From a checkpoint of a small transformer trained on Wikipedia: RMSNorm before each block.
Each number is 500 + 40 x the weight over its row's rms, rounded and kept within 0 to 999. Layers, rows and columns count from 0. Numbers have three digits each. The size before them is the row's rms in percent of the matrix's.

# layer 2 MLP down, 320x640, rms 0.0391, rows 192-319, columns 128-191
102:466503543491483512462528519516462541514527424451481490490513469520453560530452486535399517516531475432503490513549461515512425558484491553499452522481411485494483521457560496590484489497485497
103:489531552563444580575453524506474497523479477468609488494593484474532581484451514481545540461519483568513532427450478511531510493426482524489479442537472452457533446532488546501451500551484482
100:452495451521461533571468477583420482499540535468453531542520480442534452474497475484547482487460478508500511562561471545487517480480528503526488472475455421531497461584511474446523554537516481
102:493493526506481519515564447490491490482483549565488494456439467475495524546506531512513544486502555493434527462461485540533465479434553530420428521403442504547505495450460494534410460413435474
100:510483537518488491446478579483479517514546492490430496474470474524514484553597497563540472477481552519468559437467458523486446547605507544525557542521487450499465537440563521548488496514454502
095:561495500413528493529580515503475491483529524501534523544483475472492466473457467499482520551478586482455511464530501497510529527506469511440521430492515529580494497521486446485439495529562483
103:482487494521462523596398472563483530514512533467581522576552511478536478483440500499530509441515503496503553483478458525478480456485530529542532454538476461594462512488502547503426479474563545
101:417582466499481525509546508441481502546505479533488470529540490520550535512485472503505468561476518480495466489446456544427636525600487532507529495489466521451437450434476465509535574585497518
110:448592533512520491479482550462531428383502535455635463443500559451500488456562524528545503598531483538443489526496464522516550559547530483530462530378491449499548503565461467416559518480376460
102:492604548494482481513591442536526460505564469433496514469488509520482506492540478466440536537483507445528486555516453481493580491462494521520471469517508495480524524466415484488504498521565514
098:502505524498474522558539480514496607531595513532451494510488494565458515581444468480514514467542489531551514508535503459449478493529580519545556525507521482471533550503490502442516451477519538
101:496553532481547460551500488441531514429524441554546526467500481513473432536493456561457526442505525537460452589514488473533474513436460521477469462542462541473460487453544533461417505465543521
101:483546507456475475570502459540541534494524487534495450474446576504478558553562511510507456458486433584590572543536473564495481418496478485515381505485501577507537543520490523535510515525493513
103:469425529465435529523521488484507445521500489519575424555408475547457444500503437540459503532492538476487499599507522502510515488512542485501553538565414509478496451491498507408495474531535470
099:441466542537551480467547421548503479530464558457485499529451454454610580559489523509479483514532517426553523500612498531508513506520551500568474544554548525497552469490538556474479516488577491
101:535455530485520554517617442499468468479489558473504545495490522537503491504439537415420430438547580496554523498499489508493531505476460528529516456515457482547490524542522432494465541567462445
097:455504475444555562464513500461457469475591444529521458484491371535517554521532508510436501446562473495555396592482525492489518437449507611485520552512521524515576490476520492513523426496489498
096:517457526511486498470579497473456570476432546515501474414417544582479529541510508504477492584479504433508507471541583508560470463453445479525542542473515483465533504522532542500501508513562470
102:512469513457540576476462550458491429521492469481543501569528437488490537494491418528563511496529471466522550486535473515580519522479570504471538546427452491445500487415521446542556535524531506
106:472549506421487506566476551420499493563471507485511517507488443562552554519458540567525587472451537528465544493544520460532466451452537473505478527472546540523464448468462557480583544434505493
097:472462559387553549505443460484480411553554439537488500488478541483452448462492483526429525477491571511521531484492510424565507501440525499477488523542362483557547507478531507524517524483506552
103:527458505470527499519520512549538521518464494582518506491521473515497522545472471483504482475533483481450477485454480451583474434528491473500491514485526565463535564489527449480523442481592498
096:526496493523498521521541523464557570536511506473440525460542526513402493537524551550549567479463549525498431489486484494492527524525512488503442479488562472499416482423543541510487482492529593
101:527490537484511550489490516401526518504479510505456484461513519451508492526491496555533468529549544446537571475520521463537505500496500486492444502561552486499551542497510533519476474550522525
096:524473451515478517461555488525503542480441541480460565476441540471490501511484526502587595508446520495484510483446557505522506557538507435457460535507514480495540531548459509560510474511492518
093:566466456483543513530548453519444453467506509446509522495502538507511504487490538476583503523517511581447416478540502461495443578559551475508527510531429490421574590527476485538468519547376503
100:573487527503525491453552521597452478496473614424468476528530459420522554528491532534441461500574556519535524490476549427482602532499581541505463451494542537426441490476517492522522489464458528
093:530474550532545542503515475553542517507445616527517489548492492560525475515531477462479516500508416509499558493525471547562447527455465569550500479466494463548467475578475443441494462529526437
099:466512513506550495443474526571424506527565483531550440497551516455461536509502502525526496499472445474426495511505482448448422546509512556483497480508462522401463404401493500492544448474521474
094:554489524515488511521561453499483476466540439471555480482468487526465436556507462530524471581547507422487458525515509543523602464485411481502472456462537557493513424539502526468569534559527556
103:533541455451535528532413496540478517554528507523482478493483466534564525500507578550542510474516549459545471438508524471568478509505479528555529543476492531478453517394500555533527433495511520
103:593527455540511460554414482494462546499506470400504522470520458534566487500494573515537473578458546524474538504560488494551539515494518543440496483573508475497529508485509466503509543549571541
106:434517510457514487512516465535492494484483384479535492531504486549553567455469464526523443463513558490451464480483492471532499459402430451460484443420529521479552423520492488564533423585536513
096:502466504536566496444527513497528522532519535481469487540458543516526468472505465610467500477497475470491528459475518441491554470554464533544440506545556488481544503579503542452535555466560471
099:509488518397544516423463458478458464507447547531565560572511487491499481528522524484459469499550518465514465493441446521442459540534462498471522580526424535520560477430466479574567550491479503
098:557440452504451501489478480466566541464445445441500493443461527508510514463503590525532522502489532527468521476453512508479554468627509536549574511458531517415464511521472535533499468476406471
097:626491455567494529495502440532468474531434523576538500506495513552480508525437536504514441500491507440445494546574503514525543528503505457534527487477542468497523487428543444460517577532490501
100:398490478534521493582555508506520546502531527463510538509520483477498486441541480542465532495521501471487513457499522528558437475498445471550512472454488464537530514484489431554438408520437502
101:521497469537537492522499502439505497497471482496511461475515556581534486542529527462481582460469467499518513385483431399515462533479449505453544533572456503560529497475484471499412594505529514
101:491457552532466507549465484483500534482433512506506388441523486567468512541429510504488542595458474479477491500531518506527504497474560458569459527498625482556509567465452541498461520424472522
103:567488530424538493490539524508514505521441509538494498399511541525496556533443534520554451448590436475457493548524536445517495449486526576517489578450449475486459462532505505532449435577534583
099:475456523503482463472445479507515461435477490469478547531537539455504462459513481450540526489488562543489474448521435544458533498509494524497578506482461460489513494571549473488537502556434467
101:453478389435536525539492517559480470528571451492514494457477513492424522506497472492518509421459473529525564435494418498469447586396541510440505514504493490512458453528483507486514448543472477
096:536472495458509521510449517509537482454486486545515518550479496509547508517491448567467519449495452553499450551516420479513450578522461624483517525496493473540451528636486486474497522451485568
100:472507514502515481487506531483501504522497478501467456455474457502505475455518498467579426471531519491441518514492466537522538527469516529492552519557450547479485525496426493484505453526523494
097:467467454506501513484493563494456520437467486518476465550514468523520446490592507507493478531532492529449530503501581537524425493473528475484502569495521510529462469556466494516503558494455449
101:471495512492520465469574560514569462562497497415536530569510495450512504549485563516410502531478524499545495491524476439503411579520500493474492460568574496408549520499496545503481531508549448
100:426493506490481455545537546530429495452472539544495521512469568505562454467491581522559467607526499522554516544571501544498497530577515549513556520536532504527423443492494493415495438540509571
099:554508546505472562466491504494530550492450499544397461531480503482475494488552551513482561501532493503477524449528574492460487460369475517552484468498519486570616513524512497483476493467458563
100:469494447465473609445533508438469500515486508422484501449446527509466487518447462518549514460504437474537577523513492503506486506605520540505473515474562502480550564443501466515525482438564541
098:583495533506529440505514540518580508480452518468538590516473543485449548543519513460467514478516548524543467546558405484538528484593501570467546508410487510514494532436467460508472529568551440
103:514549415484497466463471457496519457514526503474496488413523469405522489517519527494545502527513488521449455400478474465492453517574487458502540494474551443498555527558527496471524486490483491
102:496525515549541467488492529536534493524517487479512545519475516498494546478563501496572522510432425525418565539525378527522502569478523497420474461504498487445483401491507484500494493566503480
103:452469524538545486490496511433571483539505532451485505499515481487514472435474453538461412492526481417471544515505435490488499500495462447528518506496553489515512461483550478437539530529574478
096:476442532519547517604503429574545472512560519481387508528511526516570443540522510444428531495491517552448506502456454512548485561537531568434563529490524454473444502533498597505533562501448528
101:479509552475465544514505494483513439557510464477377505524538591509527458530531437546465570465569443406513496394501493487549491572545514538526495431517536558518497550487420546542485536519545439
106:500474521521560491490434578472536506479472508488583528441553474497523564450556445570508528503433503513515506596508545503452456475438469481525518445454550520454538538511438519490415555493450501
102:492482517495527464498482500529561540482474497518471531497472416483527558467551466524501546526469500517453491577490498571469551465456525558518531541475507539537455451505474508431498501584507482
096:502505570410490474522568501465580471470520532486535472497445560485556518408432533508460521446486480458497413480485471538505539412510535564441506526501577517514463465489493437538514545523499542
100:458479470522500548532513493463467467448482478506496530442494552482530423490516531490520481516536425521534463613533503469595565471606542471506485459509487455502478542499459494572448466503516470
099:499533525459460541509564475575519513483506558533457537521477490547464528567501479470545512540442419512560579462467538508479482549527474499505450535480554507518512493577532461545453499514510500
102:564509558541505541497461430495409553456437540553497508464485538478510504539568432519522499460494501552532453470489530506585541525465498471494480560472560496464614483523439443475537458493537525
096:455532536533514536527518456581515481489523567516495500445504542550440501539437545503532447509494543495436553461485558529575480629493560449525437551492517481474490442531525489365460441490462461
097:491504534506428467524471463488496516528561453450547502481482540479522504506499503478481515444568527498511535466553524578529415460505561494548565439442480463572458534399483495532519472540525506
099:468586467493521484515520506560468453499433537451472510567536419466513487513495473548549506564491508513498506541580425474482438409512535494524470513504501518585551466490539489513453566572457430
096:491502543537571501478512460467489523495532512490515524539507518562497531542476512507426546477510488485502503507471551525419471432556492474437509511554532468543497505460467508500545460523506514
108:548541496457534515534518523483515521448507522570579488493469543507500453491547518484490487476450528418507523448480530515426525512499437445540398455533558446532497495388497517494529482531464525
102:537485494458449592540558471588464574547459455478432533511462493526426477462546480508482473504533529528484569450442503473456446491487486520544560526461490456495443454458443509549460551479486467
103:481412539464420461517486441487486472452520475498410533498417521548453561500483507550522538509497575537492517447417494524472479570506533514410553414481497538517492474397488515502478565438430398
100:441511531481435489545485494522443488510490520505445584501512558466487556489489492563503458516504466511445555527563507373493458411524472484496542479468508558567469514510494562448597532455563460
100:519507507498470505507479500509488484506478515517513459481516555577512456514516491405481463544460527536465478538487523509520487498398479438480489481578510525510538507558509476457468555440390518
101:382514521543464536504477430534533480552508453491495569604503416579480489529453514455463502529535508587527550533487421498479548478442507499566447507513470558464447518534471483461465496565522563
097:438524463547468507508487526482431524477457497514490466483494520551575497486510540489532412514483500514508453527484456543541533517579448499478557457465464479541448448543421481591496474512508537
106:422432511515538516436558444465478484438475477462543501579508528541572498508436491520475527540485513503487483460528522512549503495433512489535481509511440572494453478512593476472515464510458468
102:478488467548498454507506528496428515513535535431482474428472469481506491470478493554513487549524471545442581543546535562421523488612515500443478441506477528555502582562527488454528439524440510
100:495522454519476455512485580460534509521437463561564447472494529478531483496515498519487469521556565525604494485472550550516480481514483480490521514511551486560635469474548450449500555439521484
100:439507473528481528598449471424468521514452484476428522519496509551489523485483463467529469466535570455501439463489451474460483576558550507484478444537443524444467508492501526456493473502480549
098:497536463445450474555524492482541534501486422442462469479489497490506578397423518476602510521466456490480511532464589510443540483547507537528457471472493472482500512544466468464521465470524522
101:489564542553501532502526465465578382513591465437514522486594464589522495479462475522463514545521504435479430456494523469517441518541497572496523489497461522483459425505474444487492491485530474
099:435503534489447508467484495463472523471486399493570492452517435538521460446481517436539477504528465525485478438497467574483545570487557531444506559468474501512519494452504466559517544445508468
101:437462569496486520573466405503544486447523463505474562564445541488486499520517501499457573547538482551555506467451483494486503430568463550433523554566493510508523538553505484538439470476518498
097:499496531482511461540516507462491491498511569558565500495493517492514488485455481462500517551486452511496459438458592503551520434434517511448489418511531485466612454486481539523452510508421442
105:521468485529484418483497535471490489553540512481450455522528514556440509537497534534547564470438539420455487549521582516428426588523456553528514497587416451521514481497515507564524451575522511
098:532537512501488555562577568598468414461417509509437542520483502470494551464478461500474498521627508476451485466441480492466495505521507536455468465451497453466530580523534557501484568536506425
093:452474443558509474498420557401462499461534565480533549525548525482570415483520504434543510529452586520505530440544480462479512504517541495516538511539495510488475519566451489564509583535482502
099:540528464413550508494544524514523521505428479436565514608471566492520433496525624483530461502492488440422441449489437530464565427537507511555558502522485473489487526469575486444507538516580473
100:436488503547450501569506412481476518455456507517487542430480442501486578454532508459461485523448523487490479439507531497516489490529519450430522478560531503526459489542493498536476512454453500
100:571487533458483520469490517433449549421493541520469442497412506499555482499557468468508511476506508487548494506535383444475568473522486458477495459505512511500476486434460542488507421516545512
104:472538498469479554406543484543555522564528490483453462466485497491560468554568491492535523509576487434518564513590505509535490540457543543556518515527545528484466439498502514447463507456496518
097:513533476422497521478539596514559461517440496549504537529487459517522495556471529450505492514537497525462414463465497519503467418474448548486464492503483543499509492474470455511479453508518512
096:488508416521476523540435491421451532532432580473467504442396428475466451440491504574536472557526490503543512545442546518535514500557490489530508515558506518532494494429473447514473525523567474
099:509535542536507494508461538408534407468521476469530528464468528507550485534468540547492560573505498535495569511510494487515551491483507455448450554484588539546439450557515487522565497565428488
101:451517536517517487468432538465433514469485457516508474545500496387544431512530494531467507505499507486456454537508548503487524479532447506463498386494545556477466513471496482496528494532379503
100:503510475530485527425518464481527627463556483473436511538477470470514551485414493540477493508528519456493452435546525571539566531529499503528473650473522517515533488548592593517486499487487547
106:520521496518513538454525463517445495555583457455495533474493533490519469556476505489535517547500491548504479437503540505462549538502434538579513496512444463547473442439527513547531558532503534
101:522509554539560506512489527504474515552456471474482523547531467501499475574512490528462505423510486429507493484466546549556489461457480551520489569500471575469562547477475552506518534544545480
097:514493521501499479470427577454487541490478482422476467521471470519530556528448428416592546420498465569497493548575532436495488440508544515492444565472559496471456450545507470476538467503467541
100:532524483499472440523528478451480553497499501567454483588455531460475451524491527503546503454517544481487531496477469570475514491502531536483437519480490513487543500512513535485548416548466460
104:455515470448488546514488480499484439544432476454450505434576503472561523438488555489524453508452424516435532562529466486514464465471481474485539573504563450568533514495525418508480502467525431
098:484501569415514508556461465511575551498463522496465531531520471475514578558491597414513483542459471509479497489567490531569530485487537473575516485461516519501540504417574568544478442460453520
101:463498464474519469504601431481556507486471507492522460468589561479495484495565525463519487554492516597487461489444528433535522446439512497546553467515543514480539465448521526520498511435507478
101:503473522492522499498439462544558468459508483455504497446507450419545489485494476483534543528478489492449567504463523506544520547516448475539460483465547510467436577435492488567481506467403407
103:450495498511573485575518572535456531513519525475492486524475444456465422526484487527512520484469514448431457497515487555549515436545501487451431554450520441577516429494537505494517490513471498
103:517504515534551502604520528528594550460475498529471462474526457431530457447529565486516527521581513446513431483449502401490550490574531457503545467446455539504523461498516460432517508485438525
100:556482541476469492491446482482459456514515449521541484537554447511421534466533470551528525478548569461514564477461502510515462521528443510449496558504400534527543500548535547476516477512450558
100:515475514541459455523464458523479513524493485425498503607544471497498453427486542452494476481496462486474522458496511456527478415492525525519474493537524457489549467528459526551459617430454551
098:433483475459574517552475458490470573477522511401506500536502391443458436463436475475554520534433423497440513509473516462560508531472483484516496503591523537496532512504490481442459517491473544
099:436452492489420487514523478486573478561519498527541606471552468515472552616472446463532502510488451553431525502510474500450517458531565491573468517456527506449464467582496480553468477565455531
096:399539478589461502522526461488477537444517502612478455494488429483514458476464563524514449488459540462451532460477506481455499512530433468528504540424484431540476550574496449498469499547520580
098:596500407474422453557491489466513482518519570504562504496536462550538518441497566465500566526528548462517483500480450594499534451467534591476461521511499509516510504552552535502503460443494422
100:514520482555481491545474476532549520496517505479490440535522436474529474455500560540461509527491417542515500519478534447561512499468448537437438507534580475562488562536470541557603511532467484
097:507501523494534396491486480505456545557573470549563543548429461550490489526558436468446490431467484432507529541521607479405477607516509503566590460483512492566460469485490571567536583526464511
100:453528494577517439496499551435487509532495508575468472506506535499595543527492447526466417468532485495496517516483487451487635500404558449540451404466514489519500496522488462475473577514521481
104:451544562505569520543521549537530516506517498521439524489515478452485471495422475431475459481462561417530447479516495510487477459499499527487592554477489524477421552503481435534520492460513570
103:484481432478544524541496568560502444510503512529520483498546463460539522446585399506524422459436533421544504605484468430484577532587473524502453485473561450501464489497448517522529502511433475
102:545446509509577488512537453446423482483500483516458476503483542492589432406488444475472444487503569499569492447561429546473511527599459449517492590388461501401482537407491520466599464519530476
103:476466513463481441460545439506533501455411498551469383521496555556517475469497519470486504537540494447532470538462423481486499503445482498488515548471594476454492427537517553479415532577475522
098:527551608502461480536475505499500440527471494507495413571516477492474500541555555444540481497491495477524527539583564472535533509582518429594495497519495460492438508596494520459546500448480485
100:504524453443398573475523461473518550527449492494496535434510533502491544491541523490558497448450476470479519489515527549528496521449471455546473466532534526416507528570498490510457478612515554
096:514521544520473565461532471510418543522505385483533468539516501502493447445545507514537462547456566505453540508524543527526448525492501552505488532471428520427503586546536504483501481514536522
102:470540430495560585502454482473493468479498480485578519555447472441568524439460430490443507410460544569485545458523524538573540535539507471521489483495562479459539520561477475418501503496503490
102:475560537483479532504466481426598477499446462495543532444487486465479514549438489564499475551534556530488490455510446525432522426496501435495587533445484464590501558529449456567551476542485492
108:465538465518537500448481532450544449506493494487565492492457532559490506486540505482514544391527508533495504502538512519522502521518497495475472509559462525505468457494624459514499444552430543
101:507457564577524446629488500502455521434493479484522457485449475518468472483438547476444450518409566489472462434551580511484501427493466487528457506525441523556506525525488519473456509567572403
100:544584514479586476532500478464493435468455518510455404492510484451491537470498531492522550498431566521492525553497515509430452524559542556555518518536583514530558549471519491505560514495410572
100:503459520520520536562546495483509549481489492433476543483538536495514479435453559426573519462490533506493494534521482506514519533470491519466482470547482489429471518474512589483463555503404474
100:426491470449540538486557575530494508526500432426536509461534496445499494521540499504522553400515525486484580508532456523560517551480513498515493473528478434451517522423547528551496497459572453
100:531568473549545542502502528539551449580514504496547468472541489543510508500505562479458491489474471483544510575437582541490465455390523542504537454558488479470512428482464490516439511507499502